{
  "n_head": 4,
  "norm_place": "pre",
  "positions": "rope",
  "attn_scale": 0.167,
  "init": "uniform",
  "init_std_down": 0.0,
  "optimizer": "adamw",
  "beta1": 0.9,
  "seq_len": 256,
  "train_tokens": 318900000,
  "steps": 4867
}
Each number is 128 + 32 x the weight over its row's rms, rounded and kept within 0 to 255. Layers, rows and columns count from 0. The size above them is the row's rms in percent of the matrix's.

# layer 5 MLP gate, 704x256, rms 0.0961, rows 160-168, columns 0-255
size [103  98  96  99 100 107  87  98 101]
[[178  66 120  83 117 112 156 132 215 131 120 113 162  94 113 150 173 115 148 143  89  97 143 121 112 122 129 123 163 119 150  92 172 161 132  76 132 151  89  63 127 135 109 129  99 101  80 162 180 133 160  87  80 101  99 141 142 140 119 157 164 127 165 123 112 107 113 133 144 118  99 156 154 116 141  95 116 160  90 109 142 109 131  71 194 162 137 130 143  90  89 125  50 127  85 143 149 118 197 114 140 112 117 154 196 171 106  90 108 172 105 167 160 110  94 139 184 153 143 166 153 137  58 154 155  74 155  71 112 118 142  84 178 192 154 105  89 205 143 116 148 106  85 131 180 101 120 135 130 152 154 166 131 160  59 146 120 144  84 154 124  73  81 138 134 127 120 133 151  91 141 153 117 115 130  60 168  52  68 103  73 158 133  92 154 135  99  99 166 102  88 115 122 129 130 175 116 111 138 125 183  96  82 166 100 109  96  93 149  95 149 122 134 143  77 167 117  77 146 152  83 173 130 142 160  93 110 115 120 186 130 155  99 150  94 150 189 119 130  88 121 150  84 127 135  73  75 144 121 156 114 114 110  95 123 194]
 [111 157 160 142  98 123 130 102 113 138 113 119 115 118 107 160 124 116 108 140 111 151  83 192 162 102  70  91 192 141  81 151 117 145 108 166 119  82  80 160 167 129 126 118 122  94  97 147 122 128 139 124 127 157  92 119  60 129  85 177 106 136 113 132 131 102 128 127 150 108 120 114 125  90 132 126 149 113 164 184 158 129  92 148 194  75 171 128 186 122 132  80 138  91 106 166  43 112 117 148 137 143 105  80 149  90 142 101 110 184 163  87 127 117 117 177 111 107 184 111 214  93 151 171 111 117 111 109 200 122 171 104 132 131 149 119  87 135 106 103 154 183 191  58 163 165 134 111 119 119  77 118 134 151 138 122 174 123 101 220 171 139 150 139 110 126 162 170  70 114 162 154 176 145 148  90 141 111 122 117 130 148 126 136 171 114 102 154  97 140 102 135 175 127  68 101 120 139 119 126 153 143 135 107  28 173 142 131 113 129 165 166 137 140 159 150 136  98 177 105 171 147 120 165  68 126 160 102 127 196  53 171 163 129 144 136  91 145 121 133 159 165 151 207 126 105 154 128 177 143  67 154  88 131 146 207]
 [164  85 132 103 102 126 138 133 153 146 114  71 146 125 141 166 137 149 141  87 111 122 126 110 149  54  75  74 194 151 107  97 164  98 135 147 168 140 136 149 132 127 106 136  97  86 178  98 169 201 111 156 147 148 128 111 139 100 140 171 142 117 136  65 145 141 148 100  68 109 147 128 135 125 128 129 145 137 181 129 164  67 113 121 131 145  83 106 179  87 197 147 141 158 141  87 133  96  83 145 123  97 161 178 107 133 112  90 130 117 121 187 188 159 176 201 106 187 131 182 164 154 160 161 138 134 115 137 149 131 112 115 140 173 159  99 132 127  78 178 145 161 133  74 110 106 144 163 188 168 141 119 144  98  95 170 174 149  87 143  65 152 146 104 121 182 148 156 184 140 119 148 116  77 121 164 176 160 147 139  51 152 133  80 170 182 111 136 104  92 136 153 117 178 152 203  99 125 186 148 130  62 113 135 124 108 117 187 154  94 128  70  94 141 148 128 108 147 132 113 134 110 115 133 141 125  82 139 106  82 120 120 152  88  99  64 122 203 107 180 149 133 170  84 131 204 129 154 129 148 171  89 108 128 115 108]
 [166 122 100 173 157  65 180  98 138 153 131 144 157 148  82 161 128 173 154 155 119 198 146  83 158 105 116 115 166 182 147 119 151 128 113  76 137 171 124 144 135 138 123  76 145 105  98 108 125 146 165 157 140 133 130  88 100 166 107  99 213  99 133 210  77 131 155 109 131 171 159 198 192 108  97  97 174 144 163 108  46 102 132 158  90 127  89 154 127 111 155 107  88 141 117 161 176 184 137 144  95 134 101  87 109 132 186  87 134 109 156 154 140 157 150 136 177 176 136 121 133 185 163 204  80  76 114 100 131 118 151 142  80 128 109 120  93 131 114 135 121  76 183 130  92 122 168  81 104 132 203 180 115  84 137 204 156 106  98  98 134 131  90 141 145 162 112 174 113 132 135 118 135 146 150  60 111 139  95 120 158 121 129 189 144 133 185 124 147 129 128 130 130 117 132 146 128 151 123  81 100 123  90 125 178 125 109 113 110 119  72 147 160 168 112 124 135 140 144 173 140 143  79 193 157  69 133 133 169 161 151 107 150  99 142  73 167 122 116 151 166  91 173 114 110 161 138  92  71 120 131  62 116 118 168 168]
 [131  83 153 119  95 125 110 151  91  81 167 124 123  99  96 218  72 152  90 116 143 161 126  68 102 136 166 124 148 178  89  84 184 166 136 184 165 148 185 157 122 146  60 140  76 166 140 161  62 179 125 158 131 168 116 112  77 122 149 150 139 113  93 204 155 147 135 128 132 129 177 121  99  84 140 125 110 111 156 108 154 156 122 150  65  89 174 187 150 178 158 136 103 109 143 165 130 145 119 125 147 162 139 145  98 116  63 159 148 131 133 106 174 164 164 109 178 168 131 139 164 134 127 112  85 102 166  83 171 125 130 126 160 157  80  91  99  92 107 112 147 145 129 130 198 113 153  75 121 143 143 120 189 112 100 114 102  86 109 128 140 168  91 164 177  99 137 198 134 117  82 137  89 110 172  67 161 142 165 196 154 157 125 125 177 211  92 131 137 103 135 141  82 151 146 172 114 101 117 145 162 110 174  95 107 171 117  81 138 181 186 119  98 137 178 109 108 183 119 108 124 154 136 161 119 140 127 160 171 165 134 141  86 132  98 107 142 141 112 135 134 145 109 129 163 199 135 159 141 165 110 109 144 130 166 173]
 [121 112 159 143 136 145 214 115  99 134 189 112 208 162 126 120 134 143  98 105  93 126 102 160 102 155  92  95 138 170 113 113 132 107 155 174 128 100 121 144 174  86 149 165  75 131 145 119  92 172 154 186 138 122 102 132  96 163 148  98 177  86 135 166  69  78 135 110  74 147 169 140 182 109 104  88 192 119 172  89 128 109 147 135 136 147  64 178  55  78 195 152 105 102 142 162 119 160 131 139  99 117 138  88  96  97  72  86 178 170  97 124 164 109 163 130 144  94  97 164 158 111 152 172  76  89 145 189 159  77 134 127 117 131  71 157  86 143 106  82 159  49 122 148 159 162 172 113  91  93 129 187 125 168 118 159 153 142 151 154 109 156 158 102 141 171 106 150 153 162 142 151 136 130 182 135 182 124 132 203 148 118 154 124  96 144  70  90 135 125  99 132 113 129 108 127  84 174 154  97 150 147 158 104 125 134 145 166 108 132 108  72 148 144 145 144  91  96 141  97 132 188 145 183 118 117 125  54 143 133 133 146 155 141 118 136 141 139 125 143 132 100  52 124  99 129 154 175 150  87 176  95 153 115 120 186]
 [ 86 100 124 123 113 130 156 125  97 110 172 126 151  96 129 151 169 105  82  99 138 140 198 119 126 149 122  82 165 115 179 177 131 131 127  98 114 121 107 141 156 177  82 168 187 132 154 122 171  69 170 114  58 140 149 130 166 192 114 195 104 135 159 105 176  94  98  86 105 145  97 119  66 141  94 135 130  94 139 166 111  85  41 173 172  93 123 159 154 152 123 104  67 131 104 111  71 117 166 169 132  93 156  99 134 126 162  42 155 123 133 123 144 145 155  90 177 153 110 172 147 190  65 130 126 156 166 175 127 193 106 165  88 131 122 107 125 113 144 162 129  62 146 177 108 137 110 115 141 133 123  77 139 125 200 128  85 103 132  90 162  97  92 147 108 121 115  83 162 139 194  77  93  84 174 178 113 141 125  84 109 146 134  89 154  93 133 117 160 180 107  80 111  98 136 184  92 130 146 103 151 147 146 155 164  80 127 130 106 126 142 113 127 117 114 128 158 130 149  85 140 105  89 119 116 131  68 137  96 132 169 125 159 153 165 128  96  93  88 145 126 194  81 118 148 121 202 141  81 134 164 155  89 103  98 121]
 [100  90 149 117 133  80 162 173 152 136 125 116  90  84 149 122 119  99  56 134  71 142  93 109 122 174  92 151  91 156 147 157 111 170 121 143 157 135 177 156 127 147 202 102 126 117 150 117 133 140 113 149 162 137  14 139 173 105  78 131 133 113 155 118 132 170 174 103 174 152 124 104 108  89 146 130 132 145 106 162 144  91 164 108 106  60 129 133 160 191 116 150 120  94 151 100 139  19 107 126 196 141 131 111 154  89  87  91 107 188 134 126 172 134 176  91 156 162 134  91 131 156  72 151 130 102 140 154 111 106  78 102 131 192 114 153 126 158 120 115 145 102  99 133 158 146 175 120  64 109 128  83 137 134 131 128 159 165 149 188 143 175  58 152  80  95 182 108 121 105 144 145 156 117 105  95 112 141 116 152 132 119 137 144  88  68 108 142  72  97 118 164 150 104 126 131 142  83  94 114  96 129 107 178 143 113 130 117 106  88  84 166 125 157 110 152 170 129 147 130 155 146 162 185 144  78 180  95 155 132 123 142 135 133 180 144 114 145 129 160  72 196 133 187 111 198 104 123  66 120  72 161 132 196 120 131]
 [124  89 125 135  82  98 176 105 112 147  68 112 142  76 168  96 153 157 104 164 129 129 108 148 139 177 134 168 162  99  75 106  88 223 109 207 106  91 156 128  92 120 167 172 150  82 144  98 166 112 122 103 140 154 147 124 121  98  66 140  98 135 147 123 115 135 160 183 111 114 177 116 153  75 151 160 190 138 130 113  90 118  47  39 156  51  94 101  74 211 116 126  70 105  92 129  85 157 139 122 121 134 119 106 120 118 112 122 166 165  94  59 182 131  93 158 136 146  95 101 142 114 141 125  83 127 107 163 158 112  94 123 113 168 136 123 158 140 105 100 150 112  80 131 178 110 123  96  69  96 189 161 137 187 150 165 101 164 136 153  80  91 152 178 117 117  93  72 138  98  95 133 108 172 107 127 152 116 115 142 154 113 160 139  42 150 167 132  90 137 153 154 140 129 112 122 153 175 150 152 104 142 150 120 117 145 105 161 175 113 161 182 118 117  99 165 151 113 157 173 120 110 187 149 159 155 118 108 151 157  80 144 139  95 122 162 108 126 158  78  92 168 159 147 115 118 144 199  93 133 134 122 151 146  96 143]]
# layer 5 MLP up, 704x256, rms 0.0952, rows 160-168, columns 0-255
size [103  98  97 100  99 105  89  97 101]
[[ 34 109 164 137 143 126 100 162  91 162 153 123 106 170 143 162 116 140  80 101 167  86 100 164 129  84 115 150  72  98  99 137 179 149 128 173 126 188 108 181 167 150 157 111 200 136 126 144 118 118 126 132 138 103 116 173 132 118 104  99 110  95 126  86 171 114  91 144 192 132 105 154 157 104  95 138 128  60 163 134 139 100 170 141  73 132  99 127  95 145 178 154 173  88 112 123  85 143  74  93 106 164 138 112  96 118 161 109 179  59 158 132 124 157 130 118 128 127 159  98 156 171 128 106 144 150  79 133 155  92 161 159  95  85  92 140 110  36 152 129 102 182 177 105  88 167  51 136 149 131 163  89 137 109 154 123 108 100 140 146  75 116 126 139 142 118 127 127 130 120 128 126 125 153 164 157 127 128 158 172 181  75 159  77 117 136 153 180 142 152 162 117 132 112 161 126  77 170 131 173  68 132 199 101 121 124 167 172  58 147 136 114 118 150 152 109 115 127 121 143 152 107 151  72 131 203 160 128 145 163 116 166 123 111 171 104 113 189  90 144 115 115 108 133 117 110 166 154 143 140 218 161 140 125 109  31]
 [ 87 131 102 136  92 119 131 129 128 207  68 144 148  84 127 127 143 121 139 113 153 183 114 192 147 146 130  75 138 123  75 138 158 192 126 148 116 132 136 102 140 104 152 106 137 205 112 106 102 173 129 100  85 118 127  69  99 138  84 139 143 161 111 112  98 106 130 151 139  71 125 128 111  74 147 143 128 106 131 118 141 175 150 111 140 143 117  90 139 128 185  82 130 159 169 137 194 128 152 138 131 133 101 134 166 118 134  13 114 157 157 100  64 126 101 133 106 110  84 104 194 146 159 128 159  99 102 174 123 147 135 102 134 135 112 145  93 156 124 136 165 175 103 109 174 130 170 138 134  52 104 148 177 154  79 140 156 118  58 122 125  79 121  94  20 115 138 140 115 114 180 128 101 154 107 107 160 113 124 131 103 156 101 120 117 157  88 176 161 127 126 159 160  93  62  84  98 105 116 135 123 113  84 109  41  95 140  93 135  82 166 118 134 132 135 153 186  67 140  85  86 136 140  90 106 135 149 103  81 150  83 144  97  69 191 133 162 146 140 118 185 197 151 146 150 167 171 145 154 127 155 146 122 130  67 144]
 [121 136 120  86  86 124  58 138 140 115 115 154 164 157 125 159  91 186 151 112 100 167 133 106 102  52 149  95 160  93 185  60  76 129  82 100 154 120 125 163 154 103 102 138 137 120 200  83 106 170 140 212 126 130 143 147 170 105 130 150 176 108 117 120 139 120 172 117  71  69 117 160 149 117 132  92 114  81 154 110 134  75 121 133 126 133  77 119 171 124 164 167 128 174 158  99 186 109 133 147  72 138 139 193 123 155 152  80 161 123 139 142 116 150 114 135 154 151 185 179 144 130 210 154 123 138 112 121  66 116  60 131 157 158 113 159 161 155 141 180 109 141  78  69 148  67 170 180  88 123 109 174  95 175  63 107 135 148  83 111  83 155 165 138 121 124 159 134 106 141 147 152  51 118 113 121 138 146 155 168 109 129 134 118 150 166 101 133  87 123 116 127 144 179  88 135  74 155 145 161 159  80 110  85 133 134  95 139  74  90 147  97 142 176 116 163 155 135 137 192 159 102 103 178 113 155 135 143 112  93 140 146 128 114 140 144 184 147 141 135 133 105  86  66 152 188  68 134 120 136 151 102 105 112 160 149]
 [126 157 138 153 181 181 100 100 190 143  71 129 158 124 107 148  96  92 130  97 145 109 163 149 131 134 127 101 112 153 140 112 144  94 109 159 164 107 100  80 105 139 145 150 184 133 105 101  82  77 202  97 100 177 132 145  62 172 174 135  88 149 145 126  83  98 112 139 130 131 153 153   5 151 116 172 156 119 158 134 175 145 134 123 125 102 157 126 141 172 102  97  88 113  59  66 110 143 138 106 150  89 132 139 135 164 128 175 146 171 159  93 137  93 112 138  85 146  79 114 153 104  86 113 141  86 112 155 142 150 230 139 101 108 143 156 134 125 151 107 131  87 150 150 139 160  66 161 145 121 108  74 119 187 123  88 113 120 145 134  36 132 169  95 130 172 103 135  92 110 169 167 173 100 115 136 169 149 121 150 106 152 187  85  60  92 128  98 115 156 105 121 104  39 112 105 122  67 190 123 111 142 152 127 132 107 142 105 123 130 129  83  98 150 112 136 130  91 163 139 147  83 161 114  63  89 173 179 158 111 100 134 159 167 145 102 149 140 134  99 139  93 166 118 145  88 135 145 123 146  86 205 111 137 144 124]
 [105 131 155 122 149  91 148 167 100 142 189 106 158 111 110 111 108 122 141 135 131 124 161 124 127  86 146 159 131 131 119 112 218 141 138 123 114 131 125 109 101 152  77 169 128 102 126 169 140 109 118 141 171  68 147 124 101 112 150 125 196  95 131 106 190 116 155 140 224 121 111 126 108 175  84  86 130  98 126 134 190 129 154 184  27 106 115 182 136 152 140 143 119 110 101  60 163 165 147 106 103 177 160 166 100 117 145  96 118  78 109  99 187 154 145 130 137 175 145 171 116  72 160 139  91  95 151 139 165 135 134 131 110 168 149  89  94 122 145 143 127 119  96 206 114 158 140 122 143 124 126 139  97 144  39 159 188 123  96 148 129 155 117 128 177 119 128 130 206 144  85 138 110 153 102  78 122 161  98 164 178 113  80 168 125 157 161 152 123  56 161  82 110  65 127 202 119  78 137  78 172 141 140 145 108 102 134 146 129 149 152 119 100  78 114  97 179 102 130 110 132 118 202 138 140 180 191 120 152 175 179 139  69 131 125 129 178 128 104 152 158 107 167 140 130 101 168 100 146 133 111 162 107 166 170 123]
 [124 104 149  77 182  90 116 119 189 121 148 122 149 122 146 113 144 146  99  63 110  84 169 135 154 172  80 143 128 155 158  74  85 165 121 119 162 147 111 151 150 181  96 109 136 240 154 125 139 210 146 142 149 132 177 163 136 114 124  91 104 122 102  94 155  91  90 152 179 132 170 173 116 150 107 131 121 111  89 151 173 106 121 154 185  64 117 136 129  76  99 152 117 121 194 136 147 119 124 189  69 149 145 108 116 130 162 102 133 127 154 164 138  85 163 167 186 128 133  57 162  74 101  79 158 169 127 107 107 183  94 129  99 138 130 112 134 168 139 166 135 122 130 128 139  88 103 142 147 152 112 136 213 154 141  98 141 146 231 124 116  70 152 113 119 135 119 200 142 180 155 160 117 173 172 101 155 145 117  58 174 135  74  92 145 164 115 125 144 114 136 102 101 157 113 128 114 107 144 145  93 138 141 174 134  86 148 119 170 122 107 127 150 149 185 167 104 110 119 130 154  91  95 101 147 142 146  56  58 134 143 120  71 113  78  86 136 122 117 139 189 122 124 128 122 119 124 116 113 177 153 108 134 108 155 180]
 [ 54 123 142 164 120 107 155 176  99 134 140 120 147  84 126 108 130 129 116  58 107 130 190 102 148 162 150 142 160 132 139 126 126 153 103  78  81  61 110  86  99 129  95 147 153 166 112 107 126 101  89 164 117 153 145 119 146 156 126 187 133  95  90 178 155  81 104 161  42 121 163 133 102 158 116 121 148 160 165 153  93  66  97 183 159  87 133 150 176 138 150 138  66  99 108  57  91 107 151 153 122 126 154 128 208 118 160  26 155 182 120 139 117 152 108  67 189 190 140 176 183 158 108 138 102 123 127 154 127 174 117 132  39 165 142  97 106 136 142 144 161  82 169 179 142 157 153  75  86  91 163  98  95 103 125 151 113 163 162 132 114  85 118 151 106 144 124 140 183 143 175 111 130 140 186 205 105  97 133 132  89 125 152 110 127  90 140 139 131 158 108  95 118 140 129 158  60 115 121 100 148 142 154 162 141 101 138 110 104 148 132 163  84  82 134  73 130 149 156 104 159 113 130 118  83 128  84 113  92 110 108 158 136  93 146 122 146 133 103 176 155 202 124 112 169 174 155 158  83 107 137 132 122 140 112 139]
 [131 123 158 105 136 100 141 173  79 126 109 122 163 154 124 142 102 119 108 107 105 138 138 121 115 133 145 169 101 122 150 130 143 115 124 103 117 126 113 175 169 146 180 127 195  71 115 150 109 133 104  90 122  65 119 102 160 142 182  81 159  60 160 117 115 131 124 114 101 177  59  93 117 182  96 124 161 109  72  77  91 137 107 121 121 123 137 151 158 131 145 124 162 103 168  59 151  78 104 174 148  89 113 139  78 119 171  68 114 105 116 151 136 138 119 145 106  85 163 183 110 134 170 171 134 155 174  72 172 107  94 108 149 104 119 128 170 120 105 102 137  66 137 111 134 108 135 189 146  81 189  90 112 113  94  74  84 101 136 113 129 147 159 152 106 199 145 122 167 124 189  52 149 181 151 178 101 177  89 136  99 158  71 109 121 112 103 155 105  67 207 127 161 122 165 153 153  91 180 206 143 152 106 153 120 119 198 135 126 134 189 104 150  92 112 142 143 126 161  78 129 153 145 132 163 149 144 134  62 110 137  99 145  81  92 114 129 122 153  89  70 104  95 166 132  87 127 170  96  98 140 150 131 184  99 163]
 [164 126 130 194 102 195 151 196 119  82 167 135 192 118  95 102 119  84 205  91 106 159 174 104 144 112  86 114  83 122  81 139 102  77 116 133 157 108 106 113 147 140 124  83 104 115 156 154 123  90 118 153  97 112 146 100 182 149 103 113 132 182 139 126 140 125  61 127 124  87 167 127 117 134 144  77 113  69  89 129 180  90 158 179 147 111 134 162 127 105  97 190 118 110  84  72 157 111  52 104 109 105 182 116 170  95 132 156 120 111 125 176 106 119  87 130 166  92 165 148  98 193 140  96 109 141 100 145 121 116 107 131 175  91 119 173 106  86 149 172  78 123 177 107 119 133 112 144  71 149 143 200 177  91 119  97  83  68 129 146  92 130 132  54 190  83 122 170  73 148 127 111 176 124 160 140  63 145 127 115 143 120 128 120 122 167 130 175 170 105 107 162  91 126 153 148 142  66 109  90 114 120 107  81 134 152 108 102 104 125 118 166 105 130 161  99 133 165 125 116 122 116 101  81 155  89 114 127 136 180 124 134  92 101 132 133 128  36 176 181 106 122 154 124 106 128 145  92 142  79 128 159 135 138  60 132]]
# layer 5 MLP down (transposed), 704x256, rms 0.0914, rows 160-168, columns 0-255
size [104 101  96  98 101 104  93 101 101]
[[ 99 136 115 153 142 109 102 142  94 127 149 161  59 141 115 121 177 119  90 142 144 148 126 158 135 137 120 130 105 132 100 126 159 127  92 164  72  99 109 205 108 153 130  55 131 194 146 121 105 151 165  98 144 125 116 106 112 178  93  93  82 120 107 108 115 116  48 152 103 168 164 123 103 146 138  59  98 100 165 165 141 130 137 137 129 121 123  97 114 117  70 100 134  77 125 114  86 166  94 103 139 175 182 121 108 142 102 120 166 141 131  85 106 181  84 128 101 118  93 141 127 131 121 201  91 116 109  95 143  99 107 124  92 134  61 120 157 134 113 165 110  84 145  69 101  97  89 156 132 146 203 150 111 136 143 154 152  72 176 124  98 113 118  96  67 107 206 118 187 167 119 174  59 135 110 140 121 106 147 167 133  39 138 149 145 122 102 176 146 135 176 124 112 154 113 105 165 133 139 140 131 151 162  84 105 197  82 108  79 130 195 186 115 109  83 121  65 138 132 168 159  73 162 120  91 120 177  92  74 162  90 166 146 109 128 113 108 125  94  93  77  94 148 149  89 131 104 166 103 164  91 127 172 120 163 159]
 [103 120 117 141  80 131 140 125 140 100 104 191  92 126 172 159 146 139 138 130 119 150  81 122 173 110 143 132 100 135  77 131 108  67 126  92 110  92 160 127 164 114 114 121 183  97 197 156 134 129 153 118 125 109 130 137 129 204 104 127  70 137 115 159 139  97 157 129 112 135 127 131  98 109  64 100 157 187  49 177 133 157 127 163  63 101 193 142 126 190 170 112 117 131 123 126 140 117 134 111 121 140 140 124 199  92 118  70  75 129 124 128 166 145 147 139 113  95 138  71 110 108  74  90  95 133  88 114  81 170 157  83 194 113 164 106 122  79  78 132 110 112 112 114 162 158 149 108 136 127 109 164 155 148 180  89 199 148 148 143 159  70 120 115  92 148 231  96 131 140 109 128 108  22  99  90 114 147 112 135 129 131 183 127 124 213 164  65 158 152 146 125 138 143 116 132  80 112 111 150 147 154  87 163  98 106 126 167 158 207 135  62  98 119 109 132 130  71 134 157 134 150 134 136 106 110 133 102 123  90 164 120 142 156 157 205 114 179 184 112 167  99 113 137 108 126 113 121 142 113 105 112  97 112  74 122]
 [108  71 118  92 127 134 162  97  81 133 125 131 177  78 130 125 145 102 165  77 116  96  96 162  93 133 112  67 103 161 157 129 162 152  90 186 153  88 147 161 142 131 108  86 103 140 153  44 153 140 119 134 136 122 122 130 147  57 116 161 158 199 123 107 101 147 141  89 114 131 115 200 139 126 109 128 166  85 125 224 107 141 144 139 124 122  61 102 178 112 113 147 157  95 110 175 166 174 152 160 152  82 117 119  55  95 137 147  91 138 153 111 189 109 197 115 139 158 152  92 111 127  82 179 120 116  57 201  98 113  97 111 166 128 140 135 138  80 158 144 114 163 147 121 131 144 187 125 151 171 147 126  79 145 143 131 156  95 118 156 157 132 129  74 130 143 105 113 155 140 141 173 195 145 182 106  88 140 142  46 118  65 124 106 166 138 119 115 193  82 140 135 134 119 143 120 135 102 138 135  81 143 107 184 117  57 133 162 108  80  62 132 127 185 157 118 157  91  83 190  88 123 126  47 128 126 103 163 116 128 155 137 144 156 137  89 115 109 109 182 127 127 135 121 142 122 137 153 152 157 148 138  71 128 130 152]
 [175 130  63 199 150 175 149 134 144 106 103 116  87 118 160 122  95 142 147 108 155 140 187 169 144  99 133 100 129  92 122 119 167 120 112 114 172 157 103 124 113 126 164 148 106 133 132 141  98 144 162 145 125 140 130 103  90 189 128 120  96 124 113 122 164 143 153  91 184 141 189  85 133 150 153 141 103  76 144 152 112  98 102  68  75 114 106 145 155 156 117 130 135 170  89 133 109 152 101 133  92  91 140 100 134 133  71 112 125 211 139 141 137 143 125 138 101 104 118 119 143 177 135 165 154 147 159 199 161 116 179 107 119 118 141 210 143  97  96 157 109 140 158 140 164  89 136 167 174  99  62 120  69  67 131 172 162 186 125  97 126 223  95 199 136 160  82 139  71 145 129 127  83 147  92 129  69  91  75 141 140 167 142 149  89 102 148 141  95 175 147 126 159 130 125 134  97 121 100  74 140  96 105 137 149 125 190  97 118 146  85  96 141 123  93 149  88 125 114 122 197  89 114 178 132 124 152 139 172 152  90 114 105 106  92 130 141 201 109 120 137 163 165 141 132 140  95 123 100 143  97 211 112  90 236 140]
 [114 104 154 154 167 128 107 135 126 151  94  94 147 127  66 163 171  78 115 179 155 151 109 110 105 112 162 119 189  79 130 146 141 103 118 154 120 136 186 138 133  89  95 144 131 137  95 118 115  96 172 121 147 145 145 155 113  76 140 112 116 132 172 123 118 125 100  98 142 147 136  96  51 164 116  84 143 162 117  97  76 124 128 172 180 101 105 145 144 110 173  70 149 158 113  78 122 131 142 170 151 137  57 129 144 183 174 196  91 231 130 154 138 180  94 158 115  86 134 134 156  94 119 126  64 103 158  85 123 112 166 144 125 146 131  71 140  95 136 165 159  98  90 129 127 147 155 103  99 114 120 125 107 119 121 169 127  88  98 206 128 144 149 138 216 136 105 162 181  98 172 122 109 103 123 116 113 156 146 173 113  97  83 157 111 102 165 159 183 148 154  75 186 138 137 114 121 114  96 194 147 111 136  57  97  84 158  60 133 150 115 115  73 135 118 155 100 101 175 154 131  70 134 123  93 161 137 163 190 127 121 129  50 125 138 115 134  78 181  96  85  90 158 110 156 102 101  64 127 107  87 127 148 100 105  97]
 [113 156  95 148 138 160 135 112 172  86 127 139 126 121 152 147 159 156 121 174 150  92 160 141 179  89  76 117  92  43  75 138 138 218 131 126 125 173  93 139  84 184  78  93 181 145 128 134 129 138 167  95  65 132  79  78 136 132 112 118 182 130  97  88 121 116 140 173 153 134 130 128 121 153 119 117 142 141 128 182 169 102  78 110 149 121 151 123 133 104 125 197 149 130  49 145  97 146  91 121  92 180 123 152 112  79 136 175 126  69 142 100 100  91 131 102 114 134 133  15 154 112 140 119 143 159  90 138 130 134  94  58 128 139 189 148  99 146 190 122 123 110  85 118 125  81 118 163  71 185 118  59 153  81 169 116 122 156 136 138 103 140 161  97  96 139 183 149  99 183 156 108  97 126 110 130 136 151 130  65 128 127  67 102 117 172 141 158 124 169 164  70 154 187  82 168 138 120 138 133  91  97 152  99  69  85 142 109 151 173 157 164 143 132 149 147  88 122 152 117 104 100 102 158 136 119 120  90 120 151 141  81  88 117 174 164 199  96 148  94 124 139 113 133 102  84 100 105 122 110 130 177 129 145 146 138]
 [130 133 183 103 100 108  92 187 101 117 175 147  64 205 195 138  84 128 151 105 139 135 136 147 188  90 138 174 104 117 152 142 126 165 144  79  97 133  99  52  82 110 127 112 151 125 112  77 112 165 146 157 228 151 113 162 125 112 113 118 110 117 160 176 126 165 129 165 121 146 147 133  81 158 130 101 114 203 167 137  81 128 122 139 134 123 116 126 158 117 121 135 164 153 106 145 128 159 182 113 169  80 171 139 160 121 155 117  98  98  79 116 120 100  67 102 142 116 144 167 137 148  90 111  84 129  94 134 100 104 150 178  95 179 143 107 175 130 118 105 147 121 151  57 134 115  98 118  94 105 123 128 148 121 163 141 134 179 137  91 110 133 121 148 122 156 129 162 100 139 163 146 148 152 159 102  92 130 201  90 152  64  97 129 122 131 135 191 109 105 112 124 203 139 153 142  79 111 177  91 176 121 107  80 138 137  99 129  81 138 154 123 157 157 159 128 120  73 151 182  81 181 139  80 112 127 142 125 128 121  76  78 119 162 134  66 167 104 156 189 178 129 174  73 144 127  72 155  84  44 151  82 134 156 164 142]
 [ 93 151 136 119 140 123  75  94 170  79  45 104 136 111 151 110 164 169 102 114 144 108 109 184 146  99 144 100  69 135 156  75 106 125  81 112 130 150 178  68 120 142 146 173 199  95 144 158 118 141  63 165 115 108  91 139 143  38 145 150  92  72 178 145 186 120 136 109 133 136  98 133 155 136  95 144 116  98 125  63  83 116 117  89  76 189 135 154 124 122 185 156 131 111 178  70 129 132  94 191 148  93 119  98  95 130  74 137 118 144 121 144 165 182 182 137 155 119 112 101 107 110  48 132 142 156  95  83 152 120 142  96 137  80 135 162 195 114 150  81 120  87 118 129 178 152  50 140  93 148 110 117 150 124  88 113 122  84 169 155 178 174 138 110  88 193  85 190 155 149 122  92 114 162 150 140 128 107 180 154 113 176 112 138 126 148 144 119 129 116 162 148 157 115 131 130  99 147 153 184 154  74 126 126 104 137 117  74 108 119 141 110 141 124 149  69 119 116 147 118 198 142 159 152 116 145 139 153 189 160 139 171 108 135 124 134 124  80 192  79 106 121  75 102 123 124 106 154 120 103 167 140 141 134 151  91]
 [140 124 122 127 142 120  94 122 200 133 102 149 116 176 119 122 140 106  93 123 118 109 147 190 193 154 122 110  87 128 152 110 154 163 216 101 151 103 162 117 130 124  93 190 146 164 123 196 120 115  90 120 167 101 117 106  59 109 110  97 147 229  95 140 182 136 120 143 118 146 166 138 162 177  57 181  99 112 108 121 127 105 126 108 114 146 127 182 119 107 143 132 110 141  59  98 130 111 106  92  75 118 101 137 109 159  83 202 101 133  57 223  87  92 108 132 141 142 141 146  87 131 133 164 144 154  88 109 124 138 143 132 117 116 120 111  69 121 145 187 160 133  98 102 165  84 133 148 134 124  63 123  96 155 118 140 149  93 145 204 119 173 100  58  73 190 137 112 106 122 134 166 135 121 117 147  95 114 161 151  95 124 129  98  91 131 163 148 112  76 124 139  90 157 146 139  97 137  99 143 103 132 145  91 168 144 158 183 111 150 109 131 103 118 114 122 124 110  82 138 108 117 171 106  86  69 114 145 138 158 145 166 118  89 215  83 145  73 193 182  80 119 118 133 193 149 108 167  93  95 147 121 108 128 114 155]]